config = dict(
    n_layer=9,
    d_model=128,
    n_head=2,
    n_kv_head=2,
    head_dim=64,
    d_mlp=320,
    vocab_size=8192,
    activation='swiglu',
    norm='rmsnorm',
    norm_place='out',
    norm_eps=1e-05,
    positions='rope',
    rope_base=16800.0,
    rope_fraction=1.0,
    qk_norm=True,
    attn_scale=0.125,
    bias='none',
    tie_embeddings=False,
    parallel_block=False,
    init='uniform',
    init_std_qkv=0.0519,
    init_std_o=0.0519,
    init_std_up=0.0519,
    init_std_down=0.0328,
    optimizer='soap_variant',
    lr=0.013,
    beta1=0.95,
    beta2=0.95,
    weight_decay=0.028,
    lr_head=0.0432,
    grad_clip=1.0,
    warmup_steps=76,
    schedule='wsd',
    decay_fraction=1.0,
    decay_shape='linear',
    final_lr_fraction=0.0,
    batch_tokens=32768,
    seq_len=512,
    doc_mask=True,
    train_tokens=109900000,
    steps=3354,
    dataset='wikipedia_en',
)
Each number is 128 + 24 x the weight over its row's rms, rounded and kept within 0 to 255. Layers, rows and columns count from 0. Numbers have three digits each. The size before them is the row's rms in percent of the matrix's.

# layer 5 MLP down (transposed), 320x128, rms 0.302, rows 232-303, columns 0-63
100:130167142144129144136143141135171110126110082117077115138122091065125136132171115152130094071126157090114165112114142139136116152111128140146097162103148088132111147135183131174167181112122091
101:148099111115128133111132171128145110155150148098156120185114138060128122096140158166105131119128084139145143108113158127132123154105171129170149138152159138163124127124091125097123154170118142
097:146114122123160088166115144123096114135135105143196124114105128158187110137101124145150145135129129132130119152102140116158111110127154122136084136144143110099170141149139162148122133178095142
101:123118080160126132121139125134119170124084142119078135170114131137138135135129092118151136153126091139124097092125125115164114143095079181141152176154161111090141146165154143117122140103131125
097:116150099160122181094152134179113140109106083100082119108099121137154134128088119117149143107116104116114109132147114115149083153144151198092146151130147151115140086157152128121140137130142127
105:160131133125139117163092101104125126143124101127157123120156156131100152106152100123090159134119140135076123130110158140139077082129116149119107140144145132134080154148113129102127144119141120
091:122143113103165117124154070121156137102152183157142150158174129125114132118124133125126136158146183143140131139148142125099124154085089140127148162106125145070116091158157126160113130096086131
092:135145116153114132147162131108095107109143150135136139160182162149157153119103139078132114125126125140146087066151192128135094107095112113150092142157169120130158131088158114121109154138143159
106:110146162122106107126155066115121127147172111128137128148141124118105116146102177133140100156117136136128121151154077148169149127123163145108147157160150100098115136142167148131113097146138131
100:171119114119178162121143159096127125146132103116142108120129131094124157162131127166095165105146162118148138123079126124158086135113133076124105115123123127161133098178127145097126122144136135
089:122145096099113117143129125127086113123107117102153117113135132095132136088163139127129143103135081167125164107087122145144143080150156126138141139098094139158123139119125095116132106097151147
110:142113112052086149153141107108133136157149124144103088082097128145122128086131107161107138166116122101100101127141119143115095151177114144153121169128119144134126139124116165161181112142109123
100:119149089131146117147148134134152114149092116121112113116132103125166103121184160079122106102143124134161126140138145103085158096116143126116121080062143178156127125138147094151108134071149145
097:101126112136136141096118121140118142157113102165153113137106131099105138132143111162143157169115151142157131096098091152135107143153141141150130116155109130176169075114122138122154151153122133
090:101156138134153102116126119147099111127132118117072157122104119145139113103153102132111062138106119103126125098155099112120131136132141156116190155112162178110120119134152134127104136138118139
095:134121128160135155152086149100133095126133127120156125141174161084118148133114151155114133146086127125133100150159139106145117134136138161133097150123127123126115127111133101135159161121095122
096:118094129096130123102119131048108109116127115100128162116181119102123147121134167141121112139166091111132113117145132137125143084120184105110104107104138114117100093141120173134126138142138093
094:146128094093138119150125133086108197102107117112127139111111124132172093131146142178131111079088180100174127133110124136112115097147155109101115150159124121145148088168155142142139129107145119
088:132121114130115118143122125147075053156109110136139177152132127117142125191075120111111138096132176107104156148139116132132122128150131095107128156130133126123137079117125106129135138137109117
096:079144122141155129154136152159148084153123110106143114131134133100112136178111143134087095116116087124124106089157137085099121176087103119124110111096145123111107084148160125121118122124179147
089:101118140111132113122067144101101056097113103146157153121126093150131111119138156180145081112109102099144129109164118094117160115147138110115097078129108157109126121114135147132094141092130149
103:202116134100135164082114115130125146130149154099100139153101122145131091144133121131138114110102129175129151153132183151085136093129090167096118155076119123164133085162110106142127133141129094
108:127119143123097135164143126121144130129140158118146154157122165124151121084131173099111134115094150145127156160135136122164140118114146117111076146121117137118090144169132150168149119195110170
097:168119129128136131153109110132123115079085119143150118153127126133137140094120185208126124122156110132154113122097154130101121183139103167093097133112129145139172123112131065105150122112127097
092:136127063133116181136158117132114154154121138112129126162148118144123117125146101139162082166107131137162119133147116118172111116125131062170126158084119127139116160115114108118144153097157104
100:146120137162126143119139121122127152116102145126130117131097134101121145159100121098148121096113160125147118112113115158120103117091133085102145127162162116138116143138155111104118123168148093
107:124168150126187172123103171119145137130125116122100074108130167109140091142152112128175121121139188142160091110122134161123133127154081114101143125079169151121127093107116157142174109118177133
106:117127164116140104100097083103173096133114127088106102108158130149147109159125111107116146112144142129118144179138065139146137165160108115181141167109104114105142101098134112115112127111150095
100:132171088090145094110135143149131135153150117144132118148110140146154119102135101136209124138114189125098118110113117141128114131099150084111197132138165136159153124098106178102121106115105157
096:119144173144136115125100128118152114163130104123161122074159125081127154140118125132184119094112099110151136122148104107144094139128199102131076125092116082096115108128099098123139105105130135
103:122150126132119116119137106167140096136178145135132144135172144133168143123122115122120105124079135116079141116166113085130145112101131138131152162169132105146138127131102156122112117194151121
102:117135117096135107116149095161161161132148129100117122123075129138147142105154097159146096117142157167132134100101145081096105082104127077134174131141115117151158138085156110136108150080089145
099:112161110125119079128106149169143114161109100077135122136164109119092125140136147105160175085138109115135088129099132143134108100133142122121127121075105123097150146112124112134148088104118106
089:151138113099142126167161148097057122150133141129087132119135131126155125135159075107169082150146132086072161138163137092175096138163109115148161129151133146125150124148108149110093129156149138
105:076116111131136124115132135149093117108108097104118146124129144190115091131102123131135149123172159136113129137142118100142160088147101114146108121151130121092126144122096154135172125108127095
103:195159120146137100165127105156113151151130093108115121158101130121131084170162139124153159105138139126121117141148127165140117129094120111121117169133123128114125118134143156101133120149117141
099:136169105149130167120125165110100134214150118098113177093110144161153123136104101125112094101154142146142126141111138151123107130149104116166134132122190113124110096159109141138123137129130108
095:092137142150124131121120126138121079138126118101138118119145112131125116099160148141159146114151110164150156131135144132094122132141135114136147094091155113195107099116105122122140160143162144
097:132168119111147135126130131111109072150090130111136082171117123171166165102116080125129140143134168090158101116091120163156111133171156192133164113144142167096117112103126143096121156099142122
104:119097146155128139111136103122183122106178072154133150118110134108121144159100160084130127130129097086117113134117150152122087120123096110133185156114085113071127117143142156127105109083107115
092:144112120159169158144150108108137093115089113132147135144096144150123122120154159121124156172105098123136104122095119094149116172106139140111107095112155068129146115095123144131105168142119127
106:139104119118101145144122066123144146118118117085096119113090134097126113094134076136116139143160112140146155150152169154087142127125095099134126098104186135119129120102118093099109098110129124
094:114151116145156138108160123132094092117136088138146117103120147130097155129134116130141111121109087174144132127145110132124113122132146127100096167132135136154147120095169160125114153144112121
096:150116121145134129123086152132106166146086104113152120157152115130124124142140190115112113119073137103107121141121142163126130119088125121103180126098108138182063103124119090179157155104157127
098:142150133112121155135140105126116153115191111167130108141100091140160110129111117143132101162163145153130100101174117127124103134132150099163112133114157130099152148114111137142083093139121134
110:154142117150115122127151125164104162141097148083120135139165139117144136113091123088092171098091162132163133161161151139112160177125139127125110138086150177132137113112102108124146142130144177
095:155166132122152122097142187093173145087157106112038135088125127137106146101118129143082144096138187149149122141102130134130066109141115126121129125108135126130166107121130125136089121116153098
102:123143139111139101143149139112169085125146141135133141082122119136118171089129112078144123140114182137157098094101140136152066134152127103156104160151102128133129138153171116147146165096115154
095:171114083154149152129118123103099138159122175119112154145144119130156131098145136141128143123173104161098103112149143147126084131122104083086120145146142115144174173179122123087077158151117142
101:141148132152150173105125119111147136131078140122130185134155142117128138126118130129140130132167179118127107159109119099137150104154115138125114153131112155076186133077101101152159172151165116
103:078130089136111100142119092121133083130135140089124120165105115096159144103146128176130147143123086113142179145088152122119107113120108098170132089108139129161142126115133104161131097131159133
102:129142155108148090098146120153136130108134135129132104190150116121086121148109177079122067155148108145091103157135113130145104085110140134138166144114094127109131109116087112095158108141166114
106:180132159134138098152174132159110147161160099134142129100117127127098124102157097119154176103134156106136128078170136131149142167108131131148138160128119135090110139128133132124103116098116126
096:103134121107128165129101128151135101169119146159123108130166130140111142139106144130101149110153116100068134142076111157164116165134117147146121179132121136129137153105091087149085084126123120
103:131151094113126123150115173123091154087136139133121133195126150164133130132174142150134141130127152147130150167123097140159134103142153141170130111147118117091111127141110126181124118141128141
097:114114118094150133163116130143157109109125108122161128124123108112100143135134121105158176115177095096160145167090109117111116134109152161100178140133132100129094131107141122115095140078105144
101:099147162144095161140129152136125168141158165105124147134180116094148130147068158124137141148145164151091120091140119119136113123163107119077114095124104137104144094155145101154123157193139122
106:154170101135156115138147143151115144104096150131134078127127120137141115151121132137138104114122122132147134162165154106116124110120096125123105140129074139139052101133136141111144114131178102
096:111139074087138158086107118118112105142082111091144109100140167172147081093124110099090070130115142142141114128130134099116141153107142114138129089128144139100156159136138101096133125087143125
104:115134122144157115168107143111115210165105110180111098119158154116149186153121126158137135129134133129114097115122104105182133120119110067124130094133128158117124118141149169108139141139071098
111:110157070147111072145093125135130185148117177124123177107131131137157155130095142168123138143175131121147149134112097108116138146104120137167123109103135131086114148166099155115103149110119090
111:143102136124176155098147112113137131160125123099126119147100133133140116150186107102095144160099116125121106160146101151153095112092161140086119171144116115146107141080157138132122108122100119
097:145110072112130126113138115158100102118145103152092153117109097153108141115104129158119158145153113117151129113172125165171155057163101149133111122095152141142121135130156152122122125167128108
102:138098153142141140112093108117107123156136112134139088129161056148163109132155123138126148122108099144096127106128128118119157188161173111175147113167144149119091128129115107163167098101114153
107:145175134104093160116157118127135094153124099124101079156144063114114102106141124099157146147133147174068132105098126144157147116166137125117131155178096119124107108091120154126147121091139118
102:120130120168123161106119103143139130134144121129124106115175112118125140146128133099158131176124119128074114103121188104158136104091109154096134143143159107111102085162121144128095150120144150
109:117131124120135159154131195113111166124076116126120096117120160091118128126126154144117180108146164137156125113153091160138125159115136114172161147137095124125139126083135088173146112108118166
089:101126107114127109136093100110130120174094145181153056134111059146087118133129111159098147132128057113140145133113113117113088114134149111142155135147132110109141136117169137164147182111138145
088:145120118155130136100128110118106116143105105124127135138120109159118183130121165143126095137096067151084100174133067121134141135126142155120120144139170111123086114163120140093117137124149106
102:133157176114095136143108154144147078129103104077105140130127163103090079137119096139105135133143070118124106171122113116131148122155140122086119128121130142114131103136089146103153109103155086
095:099106142132134116096123121129136134134112149091116102125167114143148127126166135146194104119141059090155154102121129122129123201109144077139131169121107136089095138122087123111136107147100144
095:135121113119131123125141118130139161130112110163115118126150098143149132140099140141165136109092067093163133125105098085150128144127136150134138149131156146126108141142114109098089147110143137
# layer 5 MLP gate, 320x128, rms 0.313, rows 233-303, columns 0-63
098:138142100085098111144159160142139152099110137135152171113102138171112119127091128099122129127113128119201073118104154201119131139126158126115149167119116126118149177115129159134165113139068113
094:089154120124121109117138155134134148115117116092181113123132147124159127133149136089121166103135127118138085118090106139131183132095187147123135126096142157145159149152136152126155114132046164
102:148116097128122138168084129140098090097146128127138136141151109128090105138136148125132130090141112118156123133114127114163126124115141104124141131114096142141112100120109087132171117120133104
090:090086142145142169101141129112164130122126077137101171089127136149102116144093156125136146092135136175115160114146142122102184151178149144145132157099118111102122168149102100136109155103111138
097:092107118148150166116162135137105110116159128131164116148108133131108139109127136137145108150138132140112121155133108114109106133091107115119115176170119135119185102077130151110141144150088133
100:137149139137147130155157182118135142136111094123108113092126151101182160145115094109139126116135104153126156144107121155159107123140112156108162127087147126173124119079130151132135128107158116
087:149125079119078148098142174113144110130097090117177140116117102141133105160146102135162125129111110164077191124115128117131132159123119169099162156138117122085126123137124122141110136120134120
101:113120160095113158139124130136102116161098138133129116164074169064117157146140125165099115162132120138133149132127145135144135142138088167130115111158153113162197105163084086116131157096119112
094:124074097106107124129139148133147109075101078106108117171127113148092129151168126089134151106121103133133140142190104185095111101157142104141141151125134079119141144080087138115112130098131086
101:098163081140135111124124126143130123174141115133146127103095169114124121096161132119143132117145103133103171103133079156167133096123147131119114117172169110149151117169132100095111111145142132
100:101123128115153127122138110130127160113167084113116185170141129116141150119136127137140082151132134152144122110122116154097164095121084124151126101131077144140149084142121097129112113124149109
110:151177107140138123149146113131141148138133114124129129140131138121084130142111172103098092116151134124193148104113107098089080118125109137096120141140154163216102125141117162137111121097139112
098:125159105111150132141154108134164113111132172133133128143125116126111140144166107135132088132099127110134185122115115104115172119097148118137090182152152122153123153135129142158159116095110134
088:115127185115110135083115154123128141132170143113104126142121166179134131157162099145110146146126101147120119134184123159067141154085169143102148138122101139138178149090128166125138132099110117
092:131152109094158107179117125109115123146120123161112107164122173104121117158137129122109123140109111151160133124162134102167113131142132115149134161143136110164106121114083149142120129157107121
094:152143134167093118111117163142124164136125138147076099176108153156175155120134141079133119120166136169102139114168086124110101124138145127136140167086106101135115168084110130165106121121142079
100:099145131113105153162113175172121134092134112140075146095118096108148184078101121151136143119141115133108091145137139136120122116097105151145133106143084137138175153158163140138127148105096131
102:124148140096105126121127165109119188144093151133123094090112134177103124102153082098157093106187116117147117129118094117152103135143079165119140110168133074120144093137142123145167160095137168
091:113122096141125156159123110151118157151142106137127154155118171126137148179173115178158122109141143139093099115110106162130149179128112096117126109117131100139101119122140113162128146129160129
112:141118125156131132134167144130125144170131137125099156149123159123097146109147140094104179104163138117089179114068097096192119085134086115118125174138130085140122110145091131129124087143126103
101:122127120101139095145129162145079133137124103116150132103173104208148126123177173103120129152115121106187143157123145126105147117105145122134151153096169160113121113130112100124150090142155135
096:169158108146151142141119126131154118108112139168158106080131147119106115136116135144170129093136103112116152178122086197152147103131111171103172137159155111173112105109141171129147130134163094
100:125151166115130149184152139131065123155116152157099162149167165110155113150159111132146106115123144146102114144135138107131172173139093116143116101124100123152157111129122166172092111110133139
099:133139111116064135129152137150132137114122158150125140109123140163110149127156130127115117091078137129118114106131143163135130144085150136155097160101148096060131156164127125159165105167129097
097:139108125080121129127112124122110119161120132160118157132121113137131124098162131108150111112136126129119152162129125114175152121171109132154115114103099125118127118096130174076124153127089150
096:138117110182158105132141150131124130135114092113115140149122096207117154146071134166098141156081087116102113171109135195142137177125130132127137141176085120125117124143170154126083122150105101
104:113123147137143173094073114113154153136149130130135111104125113109113136087097182146103094155122112097073140123109128119177146132161114130125137127121118125077125158122184108119104158086122103
107:174094109139119127142096124127085138125168143102064095148103127131148118117078168108152159109134095147135126142149154129126118144143145132151139134107094139147093106161167100114130117142135107
102:111151126091174115134128129122180122151119107143130097119155141151112161135117112140148118064134118135119138106161153125140126118145227114101137144146143143107121123182126138140136117132122175
101:136146078136138091085113096118163114157123120104126100079138118135109139139132140098123124136169123109074150134146154153177091132126158117187128123130138167108103131160161142130129133139064130
107:150102103120171126128159147117101104177185098086102160161139107135160130129165126117137150129174103136113135130174161136147164100121121098122126137109154162143152156130104141115134117120140155
103:133105103113128140159121079140138135135120143134134150184077146135106125137139123112167094098127129091111122082174140134155124157146126127109139170124151150110180091150143117129105111093149094
098:095095115115122127159139128137149160140185115142112155155149107146144110119124108164117129089170149160160137082128099137116145130127124102145094145081168105145107115156108163145129115131112110
104:175114097126134114111108143116134112187087129133135114166129156171146145142121118115101109109200125156143100123156096077150124089151117138112123119117119118119135163135137155116116168139133137
098:106113140160115102113137117120120101126112094151101126121077106148117139131171087141120150160169141126103172145116121132080138115104082155132128166102115154140132170146177118147097135148127140
100:148103141111118130113127133130115141145103132117166085112160128165116152133144099099133151122094132123140091103156155119132130132139115102151139121126133113090127120161179128146117143161141094
099:129132081139118116080124147109100129131122114119164136128121094130129172137124132107155082082114111087139093127093151111161166149129103138107124092110126125117138123151124151122141093116131111
102:123109140118144171130154140119151092163112123162116132136101127093080128109178094109135105173157128133103133138141142127197165133101121118167152135124137191149150109147148151056129135134108128
106:123161105133117113092087094148115111112126118115108137116144104126121134126150142113112134112121119110139106165103131165117127113118089109131128080124119112117096151130132113104098106158150098
095:092136134141144133144145130098112118105146127112116158065117095148131155155141130110120140129128144163123129092111157182154142158122118108109119117116140118163116113164150124125110164117155146
097:141145121116119137125162132122154092095147149144101136116143152120142125115119140117144124066197120168130117095120113144126109136117177119094172166140140129117147097151103113165117112067127147
102:106107148092139124128157102089125125098146114165103155148105165112111143155121131124100084152139125105131140122114120108076133134154138124067149104126114164188149115140115140183149134159100141
112:120135127129114106105150121097130113090172125176141164087103118121147147107158110134131118187082119130092136059184124121071170134158122131133138112106116149113145101140161106116112089125126168
085:139116127102103130200152149169122093082147136120142124153114134155145150172129163111143159145126083116130124116108142144147102123119145096148160132100135102140175134146093170118081124122150122
098:164127102138121147146118109101089127106128136166111126136118168140130176127148154168123169127145078133115079138154144175124125085150127096108134101148128102120125153100127104118129177128102104
094:112076097127115153174125128144103104160155167119131118151145128129138182127132090112145150120117132121107115097111119113111154123099133109105153141121092124066114102107118138127141128123167178
099:124114116129157130128132119114134138166091111120113104106090119157163092128130096177073142138095085111084125138178143159125159142136106137118091106109143118110132096129117107121123139149149130
100:079102153110096135132127179151133148110108116121109099086127121121115140148115085108115089166134098105114116177147147111130141127128110117158146111118165172122108087117168111132143122098121138
103:156124149088111118149123096109112106145116105128127117090116113164191137107147120129135178134153119144151108136174112111055138122107146161118152129112199123155123117148147088138084069176143133
099:097149146112098135096135146138140098124127169140155130128117159132147128126185117126145141128118103125170150119147115083114102098147126090182107116076127145163159081086118146126137120069139088
104:087123145120136145115170093142148167132164170145120136124090108157120181154133137123131117111154132109163115112104099128143131115149119110144126167159150125139131102147119114065166117151142105
108:100168128116134091119109140135117133094107122144084123122130138145167159153116119113168166144141104125116145126107144117109123116115131150133149136146150105143196141135127120087159161118117148
094:094139079123117108160131140138134133105152121110076153133104082140135090111144126137143150149131104140116106121107174125126151145103110125120129104141124091101185131113088122129125143100119130
100:141131125117153120137138083118115137099131124127124119118083138142123116174153103110126157091183131101107163136158137140073179155105125104144097096132113121147085128147156099129091148125147133
096:115117130142098149117156153144138167147130109097162141134146107143104129143142175130195112109124130154130126102166135144101117133116100129126156097101101134092140115103127085154143151171160135
105:138150098148166105125130126154165144112142139167100129080149140134149134118130155146052118119130135158115130126128156122118149107131109084133133111124121136111098132124114156138103159117111127
104:136124092163120099114103147113068108146109138108097113125144163105113098080143125140154125126109128112129130109142166088103118119153130135166142139146142138109118162153140107156142171108102126
101:125123132140107113110129114158142079119090083130107113151172144115092116147144165141104141116179149182132116090132106155114128129153115121170144194114130105130117113109127081142143101133113128
102:155121102105148128147119145065116141143121105095110094087134169155164157123096095097105175125184119123128099124109135121139100075156109096109099149101123155191111144110101130176121085153126124
103:178130096112108118131122103141139106142151147104122116168113160146091141141178126132153086152153124140122119118167148119095095120178135162150123137116163134143124127136200070116136103115123137
110:138105122130165148145117149137121114121104110134110128146138160177145169138135141105126144118141119169116122128177122097118124117119156172153150174146129110204140142140154078102123124131105112
094:137118120094168087116130110160103186152153111122148120160104153118066142109128135163154172137159119123100120108129122162123122122132189120149157137128147166149148095146125112124121130136115122
101:174149101095117117145129115130154096162144135124147092122107111149125113144121127165130150143097131144131138098163083138116117132142112117144138138119109154118121145125095145137150121129116104
109:098072101149163115117133127129087163121159110137145150105147173131107127176165154130105154138172147129163143148117097121143114146128099112128111101130137158119111112147165099136141175151088112
105:136123110123137124139109184135132133108136154102101122125154150096149133164201133173181161120136134095106135129111144136138134129120110134162138132134174101084152128073129113093085165077149099
101:126102140095139129146165098105126153107112149111111155176153125139101142141060116148148170095164142132127126175130095116142143158116122128139125132149131152134109129146116116103162141117119123
090:141106150124159153143139106090104129141103156133107093134109113107055105112114120154145168126151149133101126144148111130114117082152147131126136149125121101128124096128158103194126132124148107
105:132112130110165144144110096149134153145147096140121110130122129080101138106162166148154156099155141151136146147093111147138111106115069124081117108095169116147142129154133109152156131100113178
100:106153116111157129154117161088144108144174137121120152108135115106150125125132084130115116143127106114149134136122077157103096145161106072115137171128103113120114103146144122092148157104126131
100:128157104104121096158143168143129101112112125126097098162179123122103131113096123106120085110131101133154088129117099128122141150118122146135145112120136082098138133106125108063143112151109129
101:141117110105099154146149172102135143101129133099130129147168137080168117108181116116159117110136150110188164145172101117112137102102080108095133142146116133116103134102156120111138119110137145
# layer 5 MLP up, 320x128, rms 0.32, rows 233-303, columns 0-63
103:112160129122133136108143083159173154111126146135127160105177118124194169152104162078113153103126110120138096126126148183148131116098153124124142130119113143112131116102164145171138128153153136
097:166111136107101139114175119114140150148118141118128082158114096109100153091129093123107099142153134135086160116156131144116152132151084130112125113144115135142116131101117128148155109090189089
112:120143141142141092078113152098134120126101120152087124126077139157151182126137110151090154158135096156113159134123149162082136126174139138122113115116116141116091120092117141130082162122110145
091:143097102131130119143122114136143133168159093119185095132111128122110133104120104133108124147101123138144141124108104104157121091127096121145087187148116137115138103088099170139144114075123097
096:120143102134105120078105134138159120096155146132142161124157093106110103123116135160139126170092165135147114107141098164123143129121109145066133083107121162124137094150177149112126165110117129
105:108152148140137120130181175120099126124107129076128114089090127111159128104117149134114184120161118172169138168153128151163144107106125093122139119152143138152104169081116119106140148133175099
098:149114099121094128113119180120161123129100091134181127137128108144145129139120116121172102136133122155088166116142166139133145142131144146115162132127122112101114117131142106101110135122161142
101:101128155132132142124124103186092106179120122126142128167097145109115129115123111162147140114165124165160115101155092125128142130133118152089110131143131109151133128128109100070153158050121125
106:154116088113118149124122134096132108119128109118133136133103139149103113125124118106147133077096108135206146142169157160111100125156131108140102124134137100117087157109145099171116133121142132
099:175132124115139143120141111134143146133097135160114130145150141107101088165119115091141098112119129076185094102130165108115120138114148124094132123141166116160103105105110157172125099135078125
103:122176131121124135115136056135109114124176124105098145101136142132121134163124119109119180121133128141141160149112214115112081138091148140139149172120148151143154116121096128125083101129119163
100:118099175122122100081106164101109121126103136107160120117100152122078123127140116155157112132145174110137126124125154132110122153146117137140131134168116094077122124133144134109136113124116117
103:137151132126151089165140091100094128087140108126089131146155125159125116130097140099131131139108110091114119159143145142090107160121117141099139127105129134091081096133129073137159137173111102
094:160098104107189138147131118105136131145101139152144152148143106108118172106139172130115115120114135113129129139098134099166132138160118108150092134114135141166108089109102088168120125138118131
091:136127144136115105111173073149115136099131163149167116078129108154142152119149113090127110115129116119080161151096114152131125107112109155116139065151107120135125128158183152092145139134171123
097:135169111159132095138117162146152163122120126109138125154088097135147129131167124145147114122153145150128125168131113143140122142131147163116202124121159153107109159081137114138101147115129100
098:138093105102084114137127100123134116151155148133155106127154145111152199103114120148108127153136127169130127108110125099122144177126106157115129111129119162139104186106099067101164116105147168
096:100124116110167103080136115097150174084176122124103117168114115131148127140121160141161135142106161152136099090135104100129076127134116093103098132126113107105122166141094142127156106111153123
100:113128143153130102133152116114117112067166079136140138141108106138118079105124150128166145128123152183117164121137111130098173128096137140133117147074145167114129159135166143115089091143128138
102:144144078123126134129141162159150133116074135111133085114125120094137128117150125081140121105099127116126114119118156161115143115170097129104120096126137146150162117102120138107107158141116146
099:107146084140123109147102114136143163120101110093097155165143121080152083113084121114108129166151119116130103156137152118182140144150112157142115109108121097102137167135144110116111141130094144
107:142143144089177117128137126144118145157090104129120134146123125120134140143178091155103130161140107113132151112138148119120136158152099108155114144095188143126164124114095134113126142113136131
101:125113146132131135106159135115137151183148144122126130084133120131160140184111096108129123110136101110083167128135126170167113112126123133151171118143146134152102171165176173134117126154126148
102:093128103135132140148131114156137099123127126113162137141118123129158136138070137147142126103139145095133149135102129113105171150093089124162115142150095139115117126113128073131110150145127112
099:115162120109143147177062101134101132110154120129087119136121133174142118113157131123147124137107144127131145163166122105143133134129105117129131135116120126138147095140135156130113124124088183
104:135116092146157118118139151131143127118166108137139129134128130128178127129111162155126142112077095093121091154111087181179113132105155158095121172138095080120159162136111157099147124166136109
107:136095124132099137160096158134159091153161108118137144140099130173107126112114123155104134139117124110142114108153194152119094146116109110107131122142193146178149122131103139134179120133125117
106:129148149128110079103134154132116112191120134144117111136109093159082131120179170104089121143126124125096109113211143103109155147108155147096148141147148137105090122113116130148137084112122124
100:145124150178122105110134095123083143112104119121109177149130124128116141133132133146083140090121139123116123137110179147128129116100114145158162137169118095109081139132141120109150138161087079
096:145158118132121120128144122088149123160094139162127128109143123124137140122157155143125162143142055148116121146131128189171088127093136111142095118111114082113146124101087098108141062125125149
098:120121085122152120114172148109100119126151114144079144163126101117140142130132137119151161171148070103164139124166123177125105116149139152135126122128146147142109158138079087068115143131123111
096:100138171126127127151105103129162151142133133178109127153131155114186121122114176144130129125104101130148172100122142126109132111093130134110161091127155108128111153145102121148082095121129157
085:140172139113152105146139086140106125174138116134132112132129156125110162124146096124119155157099149150143107131119128131088187162112154147194157108099132133118138123152139124167129094149129143
100:150122137124073130110115137113155132126138152109133144134133162120144138144111096091147105139152121124131112126131114091133132126154117141087130081075164097126123109133158166168142141055141140
097:157124149104161129131164123137110122119146141141111091121162134168134159093144126133143144137089125110084142103123145120153187130138112126140168106121161101115120145100137089158137099133128135
097:127146168130142150123139159131142147156106130112138160155136131081087113104126108123093083146174109084159118115088153114138123092099155147105156172113132129074147092105100147157135159123135107
116:116123139155117143131095082155135136112119107130117151131093134160165144127110152147138124106163125121165152159159133155105094119124158094141138125118073122156096095143204134134098164153112181
096:143126147133130104104082114145158131107143146174111156116123084135158127118100120146110185122072124105118138117131086173082155121095156106129131149146110106133145179169115141143096125128142095
107:129155117132088085134160159158134142145108124105138119123104145168158143128108103114123109136126125138116098156124151110124127120160082142132138076119151161057109109105094126128133088163110131
093:126137168120111157119144142166142143179170114091153114122138130107092147134120131136191126113133131165089155126135124114092149120123156114153157137113123149095071135160150105129157068164133109
103:129129111148153132163176106121158115118136134117099102149124097108074121120111157133118114080141115127159133095151124149121121121122152130114176117092144161156091120158102115130162102130154192
102:099131148130082081125135120138129157088141110110155170128088126136130150167137166122112118142145126136162108118113109101110152144127151130100166104162153161164139158141119124124163114127144119
093:103116104093120148187124118141129140119129133132154138117103116116125104134077129124081083160114159161163096133111120106159140176132108134165141139134103189124150129135114106104104153137150120
103:095137142120144148065104084140108132165090116123105097080113148072118112101151075138109126096162155157125134131107092136113163136086107133102129104170156115110107128109133122144162128127107129
104:150136103152168134148127134097121108115148131138115131137091089166156129118144092166101111183119099161119120120156144123130096103131147140110097090125139121120157158073135128122114155133123127
095:134180136120150118173099124138127114129112118145128122162133155124112148142182118147107156131096136174114130113163102137100147168129090114146171106150129140153123122116134093165102135076136128
102:127124147136126169129132130131110157124131139117147127129132103146134139150086093155114144116118095126105170135172104136135194136114072151107107114112125111112138105144150109139138157152175099
094:103142154118090120152168174144151144115112119137112105102117168131127096146163083103099108127087108127101169159121131133151177155151108121134136099094147129166112077099102132153143128112130133
106:081173142125112211103135127163163157137110110117175135151118140140082166144119127132116140099113158131128132141107138112135095135145138161153118099086161139170140132158147146156134141112125142
101:166150116110089130125147091131167171100142140129106121094158098126121116129095141138133102079091149096086080099083127121119132133154139158109171168141094128164146169160101176120126123128113118
104:088150079124109103109147102148119083075162130125115184065130159137127128121180139105130131110124120133186137099116134165122096166118123095102132136119107109128137127110125130151158150125130131
115:130161079134136129128154114115112154160139150131144117124105128113163099094097115118135147158141144075143116153088125105153089091107152078095172120149108149101127137130139097184096117123115127
097:132125122138059126158101145119113159131115119094104118133094118156156141118136119117163108143126123159180153109162156125138142109132113127073151133116122127129179126167128114122128127107103110
097:144116154117098128145123106126146115169138122113141119113114088089107145141077137149153119141126109131137142075121146115129131137104110080118131115128087131134104142160127137069134091105088151
097:122111127111122130137093117144105107084142084170102161162138118103153073120084068183125066098130117091107091130122160136115122166144097161101137120124112097115114143141108095110073135126133151
099:145154100075174136092135151126105160144099155151137129125128177109132096129120114153169121074135158126140142146114124138092102147129165132093172122147106123124118154094131152129155143121172130
101:151160160149098119135127128117129122109160137114142145154171127129166127107130149063075104103125123108095111100117117134117133108137121125095104121139173113145153132114109118192118088140111122
110:137109155103108131128128123147140129112105118166121135114148133117079116149138161132103128105125149127147118144154075183138128135180106132133115201129135117121129127080118124132141115120133132
101:154121131106108101166089165105143134107103122148118099160127139134094151143120111119109104127130140108152141090165156135120132126127128113133168160155153116149141146100114145120137097132152166
105:128145116129127153139141160113119126104134087134139133049143149112157158161101151117118138141134137125114131138134130125126136139089121114166117125082117165139105127107074198169143124176124123
111:131124174136129148142142146080125137093098089109137138110098121175132137116140153157122154131171135148158096108133127146120110121123154163130138151108148106134149190139115135093152106099101127
100:080111106149137124086123139142160139123166131152160132099160138175103147134091156084111132136098141122150160141123089126106152157097128144096130124134121148119145185139124136176134151131090141
095:135113103100129152147130120123081111103138113142090140190089163097103147101125104098129142142122124148124149172161130114163169111062126137140131128102123125117132112117144157133121138135129101
102:128075109128118102163160129117140107082102172122115114135120161130103118151154077129141149152156151108128157150123147128127091128163084139105112086159094126080154117104138117145132155113143123
100:109082125114179117132135174126104149100158141134137141108093176156130079146137145138103142102135129140135172149171104160094099098149154117135134150104138138156163149095148130172159138103139111
102:139163104156124105127109125125129110120154107111141143088135150126162131125176113122118108169108136159110137171134146091095142115106146118142130070109137122120110066139136170142109123131140141
097:111142118164098145129156161166100120143127138149138132127096152150149144103112122150142080096097107076132086143131134133095170132137124178105103098119122120185154134113120108102116107128094149
103:165124127143097100182128148146173136138119131163102128114119117105186104122133109150092176118160125147160117085115143099112097143143105142147112159102120104122118133135156125143103114164139140
104:138094083168116107097163155135109103127141132162143131148124138151121126121129141158151174107122166146134151119118123133089117138089137136152125090103154119141118137092117163135160109131124170
101:135122102142184160145154127100152146157107141113147129140118110117137131129131135126104136096117159118122128164120177154161155145157110089144083151112138155109160099110085111145119121115105173
098:101122142158160155082110121131133129115130133105131159112125087144096125089130166111144137184154102105120104119127107150120182114164160114125144126177133058168112135136146104136106136151099119